{
  "n_layer": 16,
  "d_model": 768,
  "n_head": 6,
  "n_kv_head": 3,
  "head_dim": 128,
  "d_mlp": 1536,
  "vocab_size": 16384,
  "activation": "swiglu",
  "norm": "rmsnorm",
  "norm_place": "pre",
  "norm_eps": 1e-05,
  "positions": "rope",
  "rope_base": 10000.0,
  "rope_fraction": 1.0,
  "qk_norm": true,
  "attn_scale": 0.0884,
  "bias": "none",
  "tie_embeddings": false,
  "parallel_block": false,
  "init": "normal",
  "init_std_qkv": 0.0211,
  "init_std_o": 0.0,
  "init_std_up": 0.0211,
  "init_std_down": 0.0,
  "optimizer": "soap_variant",
  "lr": 0.00254,
  "lr_mult_up": 0.823,
  "beta1": 0.95,
  "beta2": 0.99,
  "lr_head": 0.0045,
  "warmup_steps": 126,
  "schedule": "wsd",
  "decay_fraction": 0.581,
  "decay_shape": "linear",
  "final_lr_fraction": 0.0,
  "batch_tokens": 131072,
  "seq_len": 512,
  "doc_mask": true,
  "train_tokens": 780100000,
  "steps": 5952,
  "dataset": "wikipedia_en"
}
Each number is 128 + 24 x the weight over its row's rms, rounded and kept within 0 to 255. Layers, rows and columns count from 0. The size above them is the row's rms in percent of the matrix's.

# layer 13 MLP gate, 1536x768, rms 0.083, rows 338-361, columns 288-383
size [ 98 102 100 101  98  95  98  94 103 111 100  95 103  99 109  98 104  99  95  99 101  98  96  99]
[[131 173 147 121 132 140 129 154 123 104 160 105 133  87 121 129 113  84 112 120 141 163 134 120 166 139 127 131 130 148 110 185  82  87 132 122 153 126 138 138 175  90 139 105 123 148 154  88 142 124 128 143 115 122 151 114 135 128 183 154 107 108 143 172 116 146 111 131 123 181 134 151 144 148 123 142 129 109 134 146 130 149  88 112  74 105 102 114 140 125 104 121 115 141 152 119]
 [136 131 115 143 108 119 144 146 112 128 168 152 155 126 150 134  93 127 143 148 149 124 115 123 161 113 172 159 143 175 117 130  78 117 134 137  90 121  94 133 149 133 132  79  83 135  88 124 104 130 133 122 145 154 151 118 129 100  99  93 147 145 123 118 166 142 167 178 145 123 152 115 142 122 106  93 135 144 121 150 130 129 152 115  88 102 106 140 123 146 104  82 149  69 131 152]
 [111  81 139  98 100 150 137 124 144 153 132 106 126 156 128 176 154 136 103 129 132 157 149 130 168  81 125 167 112 116 128 153 142 150 161 132  96 120 123 141 128 135 141 125 150 121 156  86 116 130 120 155 162  90 149 124 124 124 113 151  89 131 134 127 149  93 123 147 145 152 127 104 168  91 142 125 146 120 144 127 146 154 118  79 151 113 112 112 114 167  93 107 159 134 127 111]
 [126 131 123 144 116 158 128 100 159 111 136 164 159 104 116 129  67 135 132 141 170 133 111 107  97 116 109 101 125 111 134 173 150 115 122 161 123  90 135 130 136 142 123 125  79  99 123 152 122 148 137 134 134 141 127 125 143 176 152 154  73  92 123 102  89 170  97 152 148  80 147  94 138 150 132 128 137 109 129 155 127 134 121 113 143  90 102 120  67 169 139 127 137 139 147 105]
 [113  98 136 100 178 160 196 103  92 166 122 150  91  87 115 116 167 138 107 124 129 131 159 120 129 119 112 120 140 150 112 109 107 119 120 127 115 121 135 107  98 127 127 112 128 156 147 141 113 152 160 111 128 160  99  86 139 122 107 160 153 185 158  89 153 164 156 130 146 128 115 119 112  96 136  95 159 139 128 137 126 145 100 121 104  96  85 121 159 167 163 126 133 118 140 103]
 [171 120 131 117 134 117 106 188  96 135 126  92 160 113 135 128 115 124 128  43 132 123 147 137 151 122 120 132 113 126 119 115 138 136 143 145 137 138 107 129 155 119 112 142 132 132 172 138  96 146 139 147 130 130 122  90 119 127 141 170 142 114 162 172 114 158 116 111 116 127 160 120 131 137 128  93 137  82 154 167 158  68 124  89 142 165 100 130  99 124 140 146 109 121 121 131]
 [150 136 164 110 134 139 135 136 112 115 100 131 179 150 107 138 108 126 125 116 123  82 149 154 137 139 132 162 139 125 148 165 108 150 103 125 107 117 139 173 101 122 121 130 100 121 165 135 102  96 141 157 117 129 114 140 127 110 112 108 112 120 121 108 143 157 134 159 100 117  79 122 110  94 120 122 154  73 166  97  98  72 124 135 127 102 129 128 129  83 153 142  81 114  91 147]
 [161 152 117 134 133 125 115 170 115 103 130 167 146 107 118 103 126 101 129 165 165  84 154 109 124 193  91  96 125 134 159 126 173 112 122  99 158 109 122  90 157 113 113 145 129 127 170 132 126 127  94 163 155 114 124  91  95 181 116 100 125 144 120 138 116 127  97 156 127  81  74  98 164  84  84 135 141 139 124 152 112 145 135 115 166  94 138 141 118 120 177  86 155 126 108 112]
 [139 117 111 127 157 122 128 108 141 122  99 117 122 137  90 120 152 107 135 143 168 141 132 128 113 141 105 116 105 126 125 117 108 157 122 151 136 128 109 126 146 134 129 127 111 144 111 110 129 158 128 111  79  97  94 102  58 138 100 147 126 126 101 141 193 113 113 129 193 153 139 164 119 127 109 136 104 144  68 128 104 132 138 105 139 144 141 116 108 196 150 171 152  95 138 102]
 [122 136  95 141 117 142 144 152 112 111 142 134 117 162  96  97 146 104 121 139 135  90 168 148 138 145 104 129 155 144 131 163 125 129 116  84 126 131 137  93 124 146 112 133 130 149 178 141 151 107 106 132 126 135 117 123 154 129 158 153 131 119 113 108 121 139 160 122 129 120 148 152 127 140  69 125 116 128 152 113 116 150 106 119  94 140 114 123  90 154 112 135 112 168 138 127]
 [124 150 128 133  85 164  95 115 152 111 150 150 123  78 102 144 149 155 124 116 136  63 121 166 118  69 131 130 138 125  91 153 115 121 150 114 157 143 115 143 136 143 105 143 138 128 141 116 144 102 138 109 119  98 122 117 112 114 135 145 149 109 113 172 161 119 121 166 104 113 177 139  91 143 118 118 153 107 125 156  91 121 127 122 149 150 133  92 135 138 131 168 158 171 139 151]
 [125 158  97  99 143 124 120 127 170 118 100 112 124  92 132 149 110 128 117 103 139 172 135 125 155 112 165 167 115  93 119 101 182 131 110  72 114  66 117 127  79 143 106 108 101 145 111 142 176 115 169 139  70 180 108 169 119 120 122 132 177 123 118 153 136 125 107 150 134 108 108 114 122 135 131 128 139 144 159 106  95 166  86 183 147 156 100  80 128 117 132 138 113 139 139 122]
 [162 123 124 132 154 107 106 131 149 129 140 128 120 118 113 113 130 152  95 118 125 120 130 106 135 154 138 124 123 104 132 129 150 139 114 101 143 134  90 157 163 171 127 106  94 154 119 108 137 112 116 130 166 101 130 107  98  85 145 151 126 123  93 128  78 113 126 147 170 123 139 118 145 155 125 115 129 162 102 136 115 126 101 125 116 177 135 114 152 126 111 112 128 102 140 121]
 [145 105 137 150 127 122 150  93 121 145 103  84 147 114 172 157 160 130 178  97 171 135 121 155 126 123 128 101 135 119 156 147 121 131 152  96 119 130 119 143 176 178 120 136 103 139 124 101 155 129 120 142 142 121 119 164 130 111 156 145 101  96  83 145  92 154 146 147 127 147  85 143 132 174 147 145 134 184 142 133 137 116 153 118 168 137 101 132  88 136 109 139 108 132 118 107]
 [139 106 158 118 112 137 131  93 137 132 130 170 150 163 127 149 145 116 133 104 102 130 109 118 161 118 125 145 111  93 141 138 135 124 106 106 144 154 171 102 114 124 158 136 113 133 123 116 113 152 141 105 122 102  78 120 107 132  93 127 122 147 126 182 147 150 107 135 133  79 127 183 169 112 145 127 132  97 146  94  92 139 158 197 154  81 151 120 178 148 157 126 116 170 116 148]
 [159 144 104  99 142  91 131 133 127 165 126  96 113 108  88 110 114 131 153 145 130 122 154  93 167 110 145 132  72 105 164 135 144 133 152 133 177 123 129  93 118 126 130 109 131  79 131 108  92 140 134 120 187 112 137 136  96 128 104 170 123 146 119 104 108 142 150 136 107  81 126 118  79  87 130 116 153  90 140 139  93 118 134  76 147 125 129 132 196 134 137  93 121 170 165 113]
 [129 109 140 127 155 100 184 126 122  94 151 110 144 110 116  89 155 155 113 130 119 116 132 112 181 112 178 136  91 170 135  85 130  77 121 129 126 128 142 123  89  70 123 150 160 153 156  77 150 108 170 116 111 158 146 136 163 120 101 110 132 111 150 104 130  90 106 128 158 130 104 110 127 127 130 138 105  99  82 150 133 128 132  84 155 125  80 164 133 148 136  95 160 102 118 136]
 [141 125 122 116 146 141 146 113 109 108 122 117 113 123 131 133 139 146 137 149 159  95 127 143 137 121 127 120 120 142 130 121 118 124 119 139 130 161  99 163 147  95 108 119 152 115 164 157 107 113  85 130 166 101 119 119 141 157 148  97 152 130 172 102 114 172 136 157 127 121 122 132 117 156 139 127  91 103 142 125 132 170 135 105 125 130  81 186 146 114  51 138 113 154  90 144]
 [150 114 113 108 104 183 119 177 134 100 122 196 131 137 111 138 130 138 156 160 178 153 167 149 131 132 132  92 116  96  93 100 120 144 126 134 114 172 130 151 158 167 107 128 114 157 131 123 154 138 120 110  76 118 155  72 116 114  96 131 167 149 138  67 142 119 102 168 170 131 127 129 112  71 142 162 140 132 143 118 156 115 106 121 144 135  87 122 131 187 144 148 164 119  97 121]
 [121 120 112 122  87 109 122 136 170 131 106  62 142 151 131 120 117 126 115  93 129 132 150 103  70  81 110 125 132 123 122 137  83 123 103 140 155 136 129 149 180 115 141 104 146 162 107  93 104  68 167 160 148 136 144 129 140 128 113  91 147 153  96 101 111 136  97 137 110 118 155 143  77 120 137 166 139 174 141 149 107 125 144  91 123 106 124 131 137 128 123  60 133  96 129 118]
 [144 149  83 125 161 143 152 140 128 133 118 146 151 111 114 130 140 180 111 130 142 157 114 118 110  96 135 130 144 156  83  93 114 127  86 131 134 123 126 109 176 115 120 148 124 143 122 137 140 131 134 141  82 153 142 138 168 137 132 132 153 137 141 141 143 144 172  88 145 158 112 129 140 139 110 121 165 124 129 182 100 131 144 141 116 106 121 140 107 152 120  64 107 128 119 111]
 [103 119 118 165  80 112  91 102 137 145 112 160 120  98 114 124 147 108 133 146 175 127 137 126 117 120  99 169 106 105 128 111 156 149 126  84  98 126 164 127 109 174 141 196 105 122  94 115 137 154 124 145 139 141 190 111 167 153 131 163 117 158 127 125 163 155 180 135 143  82 114  92  94 140 143 162 115  91 122 151 159 173 151  91 131 140 141 140 120  93 195 106 133 166 150 104]
 [127 159 149 138 120  95 121 142 136 133 133 111 136 151 145  82 130 120 122 114 138 113 146  99 109 151 133 118 124 160 140 115 131 168 149 118  85 177 106 153 146  93 132 109 141 130 122 137 134 115 139 113 113 155 127 139 177 141  82 161 120 141 136 120 124  99 134 128 149 136 131 162 165 116  70 110  55  96 168 104 129 149 135 127 121 105 175 194 159 159  94 115 183 129 163 139]
 [150 138 127 165 119 162  96 133 113 110 145 114 117 123 133 129 128 131 102 141 117 142 143 120 144 118 142  94 105 157 125 113 114  94 123 139 117 101  98 145 147 149 102 136 144 123 131 139 153 148 122  98 174  97 110  89  55 105 133 122 127 123 131 133  88 135 131  82 132 131 105 115  96  80 135  92 132 130 158 145 139 135  55 132 117 145 140 128 108 130 142 120 107 138  99 119]]
# layer 13 MLP up, 1536x768, rms 0.0891, rows 338-361, columns 288-383
size [101 102  97  99 100  98  99  99 100 100  98  92 101 101 118 103 102 100  98  98 100 100  95 105]
[[119 119 180 115 165 147 104 172 145 108 167 156 126 178  86 101 132 102 157 165 153  91 147 115  95 148 156 131 140 143 111  93 158 115 147 143 122 171 123 123 122 108 108 118  99 109 139 131 159 154 171 119 119 153 148  96  76  82 141  92 130 137 163  90 139 142 132 167 155 172 131 154 124  91 173 133 115 136  87 110 167 108 133 132 127 142 144 120 130 112 171 114  92 107 174 121]
 [ 93 129 179 105 134 140 135 101 127 110  91 128 117  94 113 103 143 136 134 125 137 114 141 156 159 139 128 100  91  64 129 161 141 120  98 131 167 124 125  94 106 167 120 160 188 126 130 129 119 121 147 112 110 125  78 109 134 132 161 112 109 110 122 146  88 160  94 128 115 120 115 144 103 119 182 140 125  83 123 140 101 148 155 157 154 133 141 108 125 114 181 132 117 143 129  98]
 [141 109 113 111 111  96 145  74 142 105 173 106 103 145 110 116 141 115 145 113 124  93 106 147 136  79 136 178 124 143 110 148 128 108 132 166 152 131 140 170 108 136 128 140 127 167 124 123 134 157 116  89  97 126 153 154 140 161 134 152 152 119  88 126 160 112 129 115 135 140  80  92 104 143 136 103 128  97 103 123 116 108 111 107 122 136 177 138 108 123 115  91 141 175 146 136]
 [151 103 118 127 140 119 125  99 110 139 160 117 135 137 132 152 155 131 115  87 125 119 127 139 118 173 124  88 149 175 113  82 125 149 105 128 130  82 136  74 146 134 123 111 129 126 129 160 140 120 117 159 122 155  89 133 117 118 126 143 128 116 108 122 139 122 162 112 138 107  71  92 126 120 113 120 137 130 110 128  74 111 171 101  96 124 121 122 133 126 118 129 150 130 145  91]
 [148  95 123 145 165 150 169  92 103 122 173 152 161 141  90 156 172 132 149 106 142 132 138 113 139 105 139 137 113  83 143  73 149 144 135 156  76 131 132 112 160 104 153 138 128 117 139 131 123 137 147 136  95 119 143 130 115 151 147 107 145 134 118 103 100 160 138  73 138 122 146 170 140 137 139 132 135 129 175 119 140  86  93 126 135 126 140 147 105 175  95 146 147 135 100 150]
 [ 80 131 165 109 112  96 138  96 165  96 147 181 117 135 129 138 165 111 148 132 108 143  88 143 121  67 110 127 129 154 162 117  99 141 144 142 104  82 119 129 154 178 133 121 140 130 161 149  84 135 110 123 103 113 119 150 137 128 142 133  85 193 119  80 155 112 110 114 103 139 115 142 165 120 119 111 150 154 134 103  83 142  90 118  81 154 127 148 128 147  88 122 139  92 136 128]
 [104 128 124 119 136 107 164 129 215 169 146 101 179 131 107 128 105 156  96 150 172 136 166 165 115 164 145 107  95  82 121 145 151 126 138 169 129 117 147 141 145 123 102  90 113 122 118 158 138 156 100 146  89 128 105 157 107 123  88 105 104 118  90 141 167 130 179 125  98 158 122 153 161 118 163 138 160 140 127 109 125 116  87 114 108 109 145 106 132  82 109  98  97 158 117 184]
 [125 137 125 100 193 108 146 152 160 124 109 137 117 143  49 126 138 136 125 112 101 160 124 154 114 129 135 150 100 144 115 168 180 132 106 143  60 137 161 132 170 156 108 118 125 111 135 136 145 159 119 165 131 181 107 121 146 117 137 110 119 157  96 141 143 166  84 141 152 164 140  92 112 159 101 153 129  83 109 142 150 122 121 129  99  88 145  86 104 115 108 110 193 166 135 110]
 [137 118  94 142 118 181 108 125 144 160 104 126 187  95 155 158 129 118 158 138 158  78 136 113 150 133 130 169 132 128 142 185 103 120 110  79 100 152 149 107 144 141 153 123 138 100 140 101 147 143 137  87 113 105 149 115 127 125  94 122 138 102  92 110 131 106 125 116 113  65 118 159 151 142 103 133 138 165 124 108 146 122 127  94 128 143 164 121 126 110  99 121 120 129 153 157]
 [147 156 159 117 133 138 109 148 137 113 132 130 106 124 128 166 141 144 115 139 123 171  93 128 138 125 145  96 128 132 121 105 118 157 157 144 146 156 135 113 139 115  94 105 128 121 122 118 120 105 146 142  85 121 136 133 107 104  80 118 108 132 174 140 167 102  97 141 156 127 118 120 144 135 140 129 148 124  79 106  86 123 151 144 107 146 103 132 142 131 151 152 122 102 153 112]
 [125 152 161 115  70 117 163 119 120 127 130 113 111 120 160 148 135 119 135 127 122 120  96 115 100  98 109 155 172 143 135 106 153 125  87  91 115 122 142 124  96 171 142 174 115 168 188 125 146 142 137  97 150  82 148 106 143 178 115 104 136  98 146  99 120 103 140 150  74  85 148 127 141 126 117 103 140 149 144 163  98 135 114 158 141 115 152 113 126 121 118 106 113 122 115 174]
 [155 144 152 163 101 124 121 151 115 143 114 112 143 108 167 114 140 105 133  94 125 113 106 156 131  72 162 125 148 125 147 138 138 112 131 168 126 156  99  74 162 133 144 182 116 145 117 158 116 153 142 126 170 133 155 102 104 132 102 133  97 104 134 130 131  79 127 110 164 128 117 161 157 134 122 120 145 137  98 107 141 119 122 103 153 158 113 172 126 143 153 116 105 130 101 107]
 [ 90 124  95 134 136 133  88 163 157 147 111 169 150 146 159  99 121  98 145 119 132 117 111 101 121 126 143 124 157 135  95 111 137 129 103  98 155 142 104 124 131 138 108 136 103 105  95  96 145 170 118 122  98 126 135 123 104 150 163 161 128 117 107 148 114  91 146 130 185 124 167 100  95 114 128 103  99 114 133 136 114 121 122 139 137 158 121 125 109 136 118 113  93 148 110  97]
 [117 130  93 105 118 127 155 135 100 145 123 170 144 151 135 164 108 141  74 134 132 142 113 129  96 100 101  74  76 124 170 125 150 129 124 125 148 125 159 165 102 129 103 145 121 142 119 174 123 143 132 148 146  88 132 124 101 125 133 142  72 135 143 133 170  91 167  93 122 170 117 129  98 106 167 142 116 113 132 137 124 129 126  91 190 118 141 126  92 141 135 162 122 107 165  87]
 [153 139 108 106 135 141 179 156 144 126 108 138 140 131 135 168  80 138 116 163 144  92 114 101 126 118 129 155 152 125 103 145  81 129 142 105 109  84 124 118 151 146  96 108 138 126 128 101 148 138 143 116 133 156 158 136 137 133 131 118  76  64 138  83 116 104 143 108 111 128 112 113 104 125 144 137 100 164 102 104 137 108 140 123 112 140 162 159 105 121 114 121 127 142 114 101]
 [ 73 188 129 113 133 140  97 159 162 115 106 129 106 106 124 104 135 129  61 132 131 144 126 158 152  93 100 146 135 120 157 173  88 117 137 139 159 107 106  84 150 111 117 118 144 139  96 128 118 105 157 119 165 127 117 111 117 145 155 115 110 122 106 130 143 112  88  95 102 130 157 137 106 154 125 112 124  75 123 101 130 137 110 114 121  81  96 140 145  99 132  99 128 128  97 134]
 [ 46 175 139 132 154 129 116 112 105 122 149 103 105 132 120 116  70 145 140 113 146 104 105 155 140 121 156  85 137 144 144 117 115 132 144 165 115 119 145 135 150 137 122 117 104 121 120 137 106 122 177 128 123 109  92 158 135 128 121 115 148 139 119 151 131 106 113 108 117 107 136 173 121 132 156 142 137 134 142 132 128 127 105 121  72 132 115 144 131 100 182 104  56 119 137 119]
 [116  98 152 149 127 101 113 153 116 101 122 128  97 119 100 132 152 102 150 139  87 104 162 132 116 132 122  98  99 147 118 116 155 162 111 109 175 125 154  83 171 130 142 133 129 140 113 135 124 143 159 113 129 119  94 122 105 132  95 136 126 110 124 124  72 141 112 121 158 117 127 113 133 130 130 113 110 166 129 110 124  91 126 135 115 127 131 115 114 143 102 127  80 125 115 119]
 [136 136 107 111 133 129 121 131 115  91 116 162  98 151 125 133 115 135 131 186 125 151  86 163 141 155 116 155  75 132 118 115 135 140 146 127 148 103 139 132 158 151 140 168 145 105 149 163 122 128 124 110  89 100 128  71 129 164 132 148 124 129 139 156 101  90 148 119 112 112 179  98 122 126 133 133 139 107 172 126 120 144 114 131 119 114 101 134 161 147 148 142 142 141  90  71]
 [127 102 147 112 134 151 150 114 116 105 129  74 106  91 113 117 122  83 138 147 149 129 163 107 109 131 109 151 126 133 147 148 145 126 132 138 137 100 166 111 142 130 152 141  44 124 124 147  97 131 161 146  98 113 129 142 111 151 134 109 143 111 113 100 106  92 103 119 148 104 161 111 124 149 143 154 129 154 125 136 131 120 123 102 152 122  98 132 163  83 112 119 167 109 119 108]
 [120 161 124 110  86 118 156 146 126 100 150 106 107 147 133 143 132 129 126 146 144 117 135  91 135 153 112 130 113 124 176 129 132  74 108 113 134 176 144 103 133 173 169 136 126 119 129 149 139 175 109 119 112 116 103 111  98 117 151 148 115 112 139 122 110 121 146 114 134 142 125 128  99 176 104 128 131 144 138 162 121 162 101 128 132 116  85 125 116 128 134 145 100 144 114  94]
 [146 118 152 141 136 131 126 153 134 118 125 132 137  95 160 178  96 110 162 154 113 164 139 130  54 128 119 129 166 114 132 144 100 140 141 102 133 124 122 139 124 124 156 146 131 122 120 157 128 119 128  93 130  86 162 113  62 155 124  74 148 115 100 131 145 166 134 151 159 119 146 133 100 155 122 119 149 157 151  95 139 106 129 130 155 168 104 112 148 106 173 139 143 142 124 130]
 [143 103 150 154 157 136 101 140  95 122 132 146 127 120 132  97 147 139 125  99 136 108 155 138 145 129 140 155 139 120 116 147 126 133 142 155 116  77 142 115 104 111 162 148 149 108 118 143 122 143  63 130 156 150 151  84 109 151 145 166 120 132 123 110 145  69 132 144 109 120  97 126 101 121 128 136 131  82 177 114  99 130 113 164 161 121 133 117 133 153 102 128 123 134 123 159]
 [ 64 170 139 113 129 122 145 159 136 143  91  90 113  93 113 100 117  98 133 137 121  71 153 124 149 132 114 176 128 144  98 152 117 139 135 141 151 144 130 106 149 118 106 104 171 132 114 129 122 108 116 103 109 158 166 139 114 154 140 153 117 155 148 133 132 137 110 161 129 104 141 141  98 162 119 116 136 159 173 133 120 165 102 129 104 143 122 159 140 102 131 120 125 129 143 146]]
# layer 13 MLP down (transposed), 1536x768, rms 0.102, rows 338-361, columns 288-383
size [ 99 102  96 102  99  99 100  94 100 109 100  91 103 101 101  98 102 103  99  99 101  96  97 103]
[[141 124 147 170 150 110 178 155 144  85 111 153 107 155 137 150 177  75 129 123 150 161 114 146 153 103 142 121  56 126 115 145 104 128 145 119 100 150 115 105 115 130 120 117 106 165 127 140 126 156 131 135 151 115 111 120 132 140 134 169 156 126 117  84 164 102 151 108 125  89 135 162 106  81 123 119 196 105 183 118  90 153 156 145 132 125 134 101  92 121 174 126 123 139 166 151]
 [151 164 151 127 135 141 119  87 142 122 129 145 118 142 145 141 142 143 124 163 120 113 134 158 112 126 138 141 129 114  97 145 163 130 108 138 158 139 100  89 163 163  95 118 157 149 126 137 161 143 105  90 127 130 126 103 140 173 107 141 161 108 100 137 112  89 148 132 122 134 124 134 117 111  87  90 104  63  93 147 108 115 135  97 139 149 198 111 119 134 126 130 141 184 130 126]
 [137 112 130 128 139 109 157 142 153 139 109 116  94 119  95 126 125 124 147 146 159 126 121 154 176 108 127 105  98 146 113 144 136 166 190 158 120 124 117 122 121 117 154  90 125 113 121  96 109 123 135 103  97  99 117 112 126 154 156 127 176 128 159 105  85 156 118 148 132 153 101 130 108 111 159 168 160 131 169 158 127 153 143 113 118 125 143 127 123 104 155 114  83 156 157  77]
 [129 117  91 131 126 113 120  87 106 138 134 108 157 129 135 174 180 149 136  96 110  91 113 117  91 124 114  89 116 175 138  89 158 101 110 151 162 112 141 112 112 117 137 131 189 131 138 118 101 123 183 165 101 160 147 145 123 151 177 127 128 129 134 158 104 152 146  97 173 129 140  89 108 135  89 148 184 125 156 136 105 150 145 158 184 132 122 122 113 138 171 110 125 181 122  83]
 [128 125 150 147 119 130 143 136 112  39 134 170 142  97 129  94 115 153  86 152 182 118 111  90 114  89 156 124 115 160 150 100 143 138 146 142 139 135 131  99 133  90 102 160  92 109 134 119 156 114 140 143 120  94  76 175 144 166 124 139 104 149 165 138 111 154 134  95 147  86 106 166 117 155 124 150 153 124 135 129 163 154 156 131 143 107  99 120 186 117 106 137 145 123 127 181]
 [108  95 130 105  88 139 131 119  94 124 130 131 146 104 120 118 111 122 103 130 180 135  76 165 153  69 114 111 123 107 157 118 151 164 123 137 145 121 119 109  78 104 179 107 124 112  99 158 164 110 118  88 115 104 113 159 103 103 116  66 153 154 155 140  75 123 151 116 146 125 126 152 124 144 137 144 130 139 107 132 159 138 175 128 128 109 125 158 136 117 135  94 116 141  77 125]
 [112 133 152 107 146 145 139 102 135 158 179 131 146 158 119 112  93 164 151 143 103 114 143 142  97 189 161  76  93 157 131 140 102 150 118 150  90 143  92 141 133 130 142 141  93 137 125  96  80 144 143 120 123 148 113 101 158 167 141 110 138 140 137 137 147 110 105 116 140 156 134 165 125 180 151 120 160 143 121 133 147 159 175 123  88  95 146 129  83  96 110 143 128 183 113 135]
 [120 130 113 142 156 147 149 144  92 119 132 111 127 143 116 107 116  34 119 148 140 141 171 123  80 169 195 130 136 144 171 130 100 150 119 103 132 116 109 131 147 118 144 155 164 138 135 156 145 156  94 104 121 108 130  90 182 107 166 138 145 127 134 152 122 136 137 131  98 144 115 100 157 113 118 122 154 131 154 166 104 108 145 146 123 108 102 161 120 138 106 124 104 150 104  94]
 [131 145 120 122  95 129 121  79 161  88 169 140  92 123 153 133 148 117 132 117 173 111 111 134 158 140 150 129 123 107 146 163 126  75 150 107  96  98  97 152 145 161 140 106 105  90 143 138 136 143 118 133 149 131 110 141  86 116 150 116  90 175  90 103 133 135 143 154  98 102 135  90 160 117  97 105 132  91 111 140 132 217 124 130  80  91 143 151  97 111 171 133 120 120 106 104]
 [117  85  66 204 143 147 164 121 187 141 166 122 161 186 142 119 134 103 111 131 178  57 168 113 149 123 104 160 102 147 146 117 176 140 126  72 109 117 122  70 162 123 139 126  72 133 128 118 143 126 102 140  91 135 127 136 121 157 127 138 135 138 144 122 103 133 135 122 126 122 118 136 121 168  91 130 143 118 147 132 131 148 112 146 130 156 131  88 110 124 124 110 125 162 183 125]
 [102 126 132 153 132 113 155  85 154 141 117 129 131 146 130 134 126  85 145  92 129 132 170 104  96 155 154 164 133 120 171  84 192 156 144 128 121 174 120 132 127 104 136 139 117 147 131 124 134 107 139 123 107 109  83 136 191 142 119 155 113 169 127 138  83  85 113 164 129 134 122 158 137 142 207  74 147 167 118 110 106 100 121 174 138 111 165 121 138 122 126 156 166 139 102 149]
 [ 95 121 110 100 110 149 185 148 134  92  99 160 131 128 155 126 204  97 138 144 133 161 133 166 131 166 128 128 102 114 176 150 104 152 121 124 113 102 121 132  98 121 117 158  81 155 130 124 145 128 125 127 107 121 126 108 155 140 120 115 166 140 109 122 111 130 113 129 119 161 104 166 104 134 105 126  89 145 105 141 117 113 110 128  88 133  93 148 161 118 121  97 150 108 104 125]
 [124 150 144 102 148  94  93 130 122 112 133 186  61 155 136 116  98 117 162 140 150 113 115 143 128 121 114  99 129 109 155 193 109  95 119 150 154  63 180 147 162 115 131 116 137 138 177 139 186 141 129 134 164 103 118 139 102 140 133 135 150 172 106 115  94 109 134 121 137 123 145  84 140 163 102 119 122 136 126 135  96 151 169 129 117 167 189 143 164 109 128 125 100 141  96 169]
 [134 147 114 133 157 173 148 114 146 117 146  68 117 121  93 165 139 134  89 143 103 157 141  82 132 131 155 112  89  75 124 172 137 127 107 106 142 152 134  97 111 120 132 163 119 106  99  96 145 138 102 156 116 108 145 130 114 106 107 161 102 132 111 114  98 145 127 131 138  98 189 133  77 182  98 128 140 114  95 141 140 182 125 136 122 124 130 129 115 119 101  84 117 101 145 114]
 [138 142 124 123 158 121 131 149 152 119 158 134 102 146 142 107 117 102 169 153 116 139 117 134 153 142 145 134 109 138 155 133 133 106 151 132 128 141 164 128 111 157 130 124 100 147  82 117  95 142 141  87 170 165 151 131 151  80 108  96  85 103  94 126 146 119 135 159 129 117 150 125 116 154 119 131 123 173 112 104 125 117 112 121 118 139 145 113 111  92 132 159 144 150 134 133]
 [121 162 155  85 114 171 115  90 166 139 134 172 119 100 123 122 104 133 163 170 115  86  99 115 135 128 147  63  99 142 108 124 125 118 141 140 109  97 148 108 119 117 145 127 136  62 138 184  70  85 161  85 131 127 119 145 131 136 118 101 144 108 168 146 111 153 147 128  92 153 170 157 142 131 165  72 134 114  64 118 140 130 120  98  87 148 134  93 175  76 153 108  89 121  86  94]
 [114 173 114 124 101 149 165 107 171 139 137 129 144  83 132 191 177 122 107 160 126 102 105 152 171  98 138 151 136 155  88  86  83 112 102 122 148 132 140 112 132 138 179 168 122  79 119 141 142 151 117 141 130 111 127 146 115 118 144 162 148 110 142 166 129 113 114 127 138 140 136 155 146  97 142  78 140  61 121 118  87  94 127 166 129 164 159 130 101 159 101 131 120 145 152 129]
 [ 76 127 144 140 107  94 140 176  94 139 136 137  73 119 137  90 144 131 157  92 123 159 148 140 138 171 102  85 149 106 129 104 121 104  92  90 111 101 137 149 123 102 103 151 151 181 138 146 127 119 118 153 127 106 104  95 178 163  94 134 132 125 118 139 120 138  98 113 127 140 117  97 112 145 101 129  88 116 151 123 135 126 120 106 124 102 127 101 130 125 114 149  93 160 110 128]
 [143 124 119 186 121  89 118 135 102 103 142 155 141 144 124 124 138 142 131 142 121 121 113 110 139 132 104  96 143 161 159 143 137 127 160 161 116 142  77  90  70 122 141 118 134 124 100 134 127 121 138 139 145  82 123 144 122 136 106  92 161 112 121 160 106 158 139 144 129 143 131 138 182  90 165 179 107 123 126 136 131 151 131 143 122 122 151 104  90 112 143 162 144  98 124 116]
 [159 153 144 116 147 141 109 160 161 135  90 150 114 104 141 128 121 149 115 100 129  84 123 124 132 151 105 113  95 131 137 125  88 165 139 126 149 121  87 123 119 141 109  94 120 106 128 120 109  77  82 104 116 177 158 105 138 148 121 130 141 140 139 156 107 155 106 154 109 154 104  98 137  82  81  97 127 118  82  73 128 126 116 107  95  90 120 139 112 164 163 117 147 134  83 124]
 [ 96  94 118 123 171 150 132 118  61 169 144 164 129 128 166 123 149 145  92 131 121 141 173 179 130 156 109  99 145 154 161 102 126 119 113 131 173 161 134 109 142 108 144 157 146 133 166 143 173 147 104 131 130 134 122 155 144 141 147 110 133 125 142 111 171 156 151 149 165 187 148 114 136  95 134 116 153 123 177 102 116 160  89 129 124  88 102  95 140 120 109 123 130 182  93 160]
 [173  95 107 156 161  99  98 127 152 109 153 152  87 135 120 103 140 149 142 138 138 116 142 125  98  81 141 150 140 120 116 156 193 160 102 143 154  84 155 156  87 125 145 159  93 134 104 111 140  80 153 124 106 156 153 141  97  95 134 131 152 136 151 110 138 206 116  72 113 121 163 111 128 126 107 134 114 155 116 143 108 136  77 131  85 113 139 108  90 126 118 132 156  76 148 138]
 [114 142 170 144 141 127 137 135 120 109 109 175 168 151 154 152 148 201 128 136  76 167 127  77 153 145 179  45 110 147 127 110 122 143 166 115 129 124 104 116 105 101 110 130 135 116 161 103 111 129 185 125 134 124 103 142 141 114 148 182 154  90 171 157 141 176 140 154 162 147 131 137 112 116  76 130 111 135 124 102 150 153 128 162 151 152 162 127  95  98 137  91 150 103 168 117]
 [100 136 125 129 123  95  89  98 103 118  90  78 114 126 100 182 147 144 111 137  78 128 143 153 163 157 147  97 139 148 167 136 127 141 191 108 155 126 127 158 125 109 159 147 108 115 111  98 135 133 119 125  85 116 117 147  77 158 118  83 102 162 174 135  81  66  94 105 127 144 127 140  79 118 108 114 156 142 106 136 135 131 101 110 111 110 165 151 111 162 151 136 169 117 106  99]]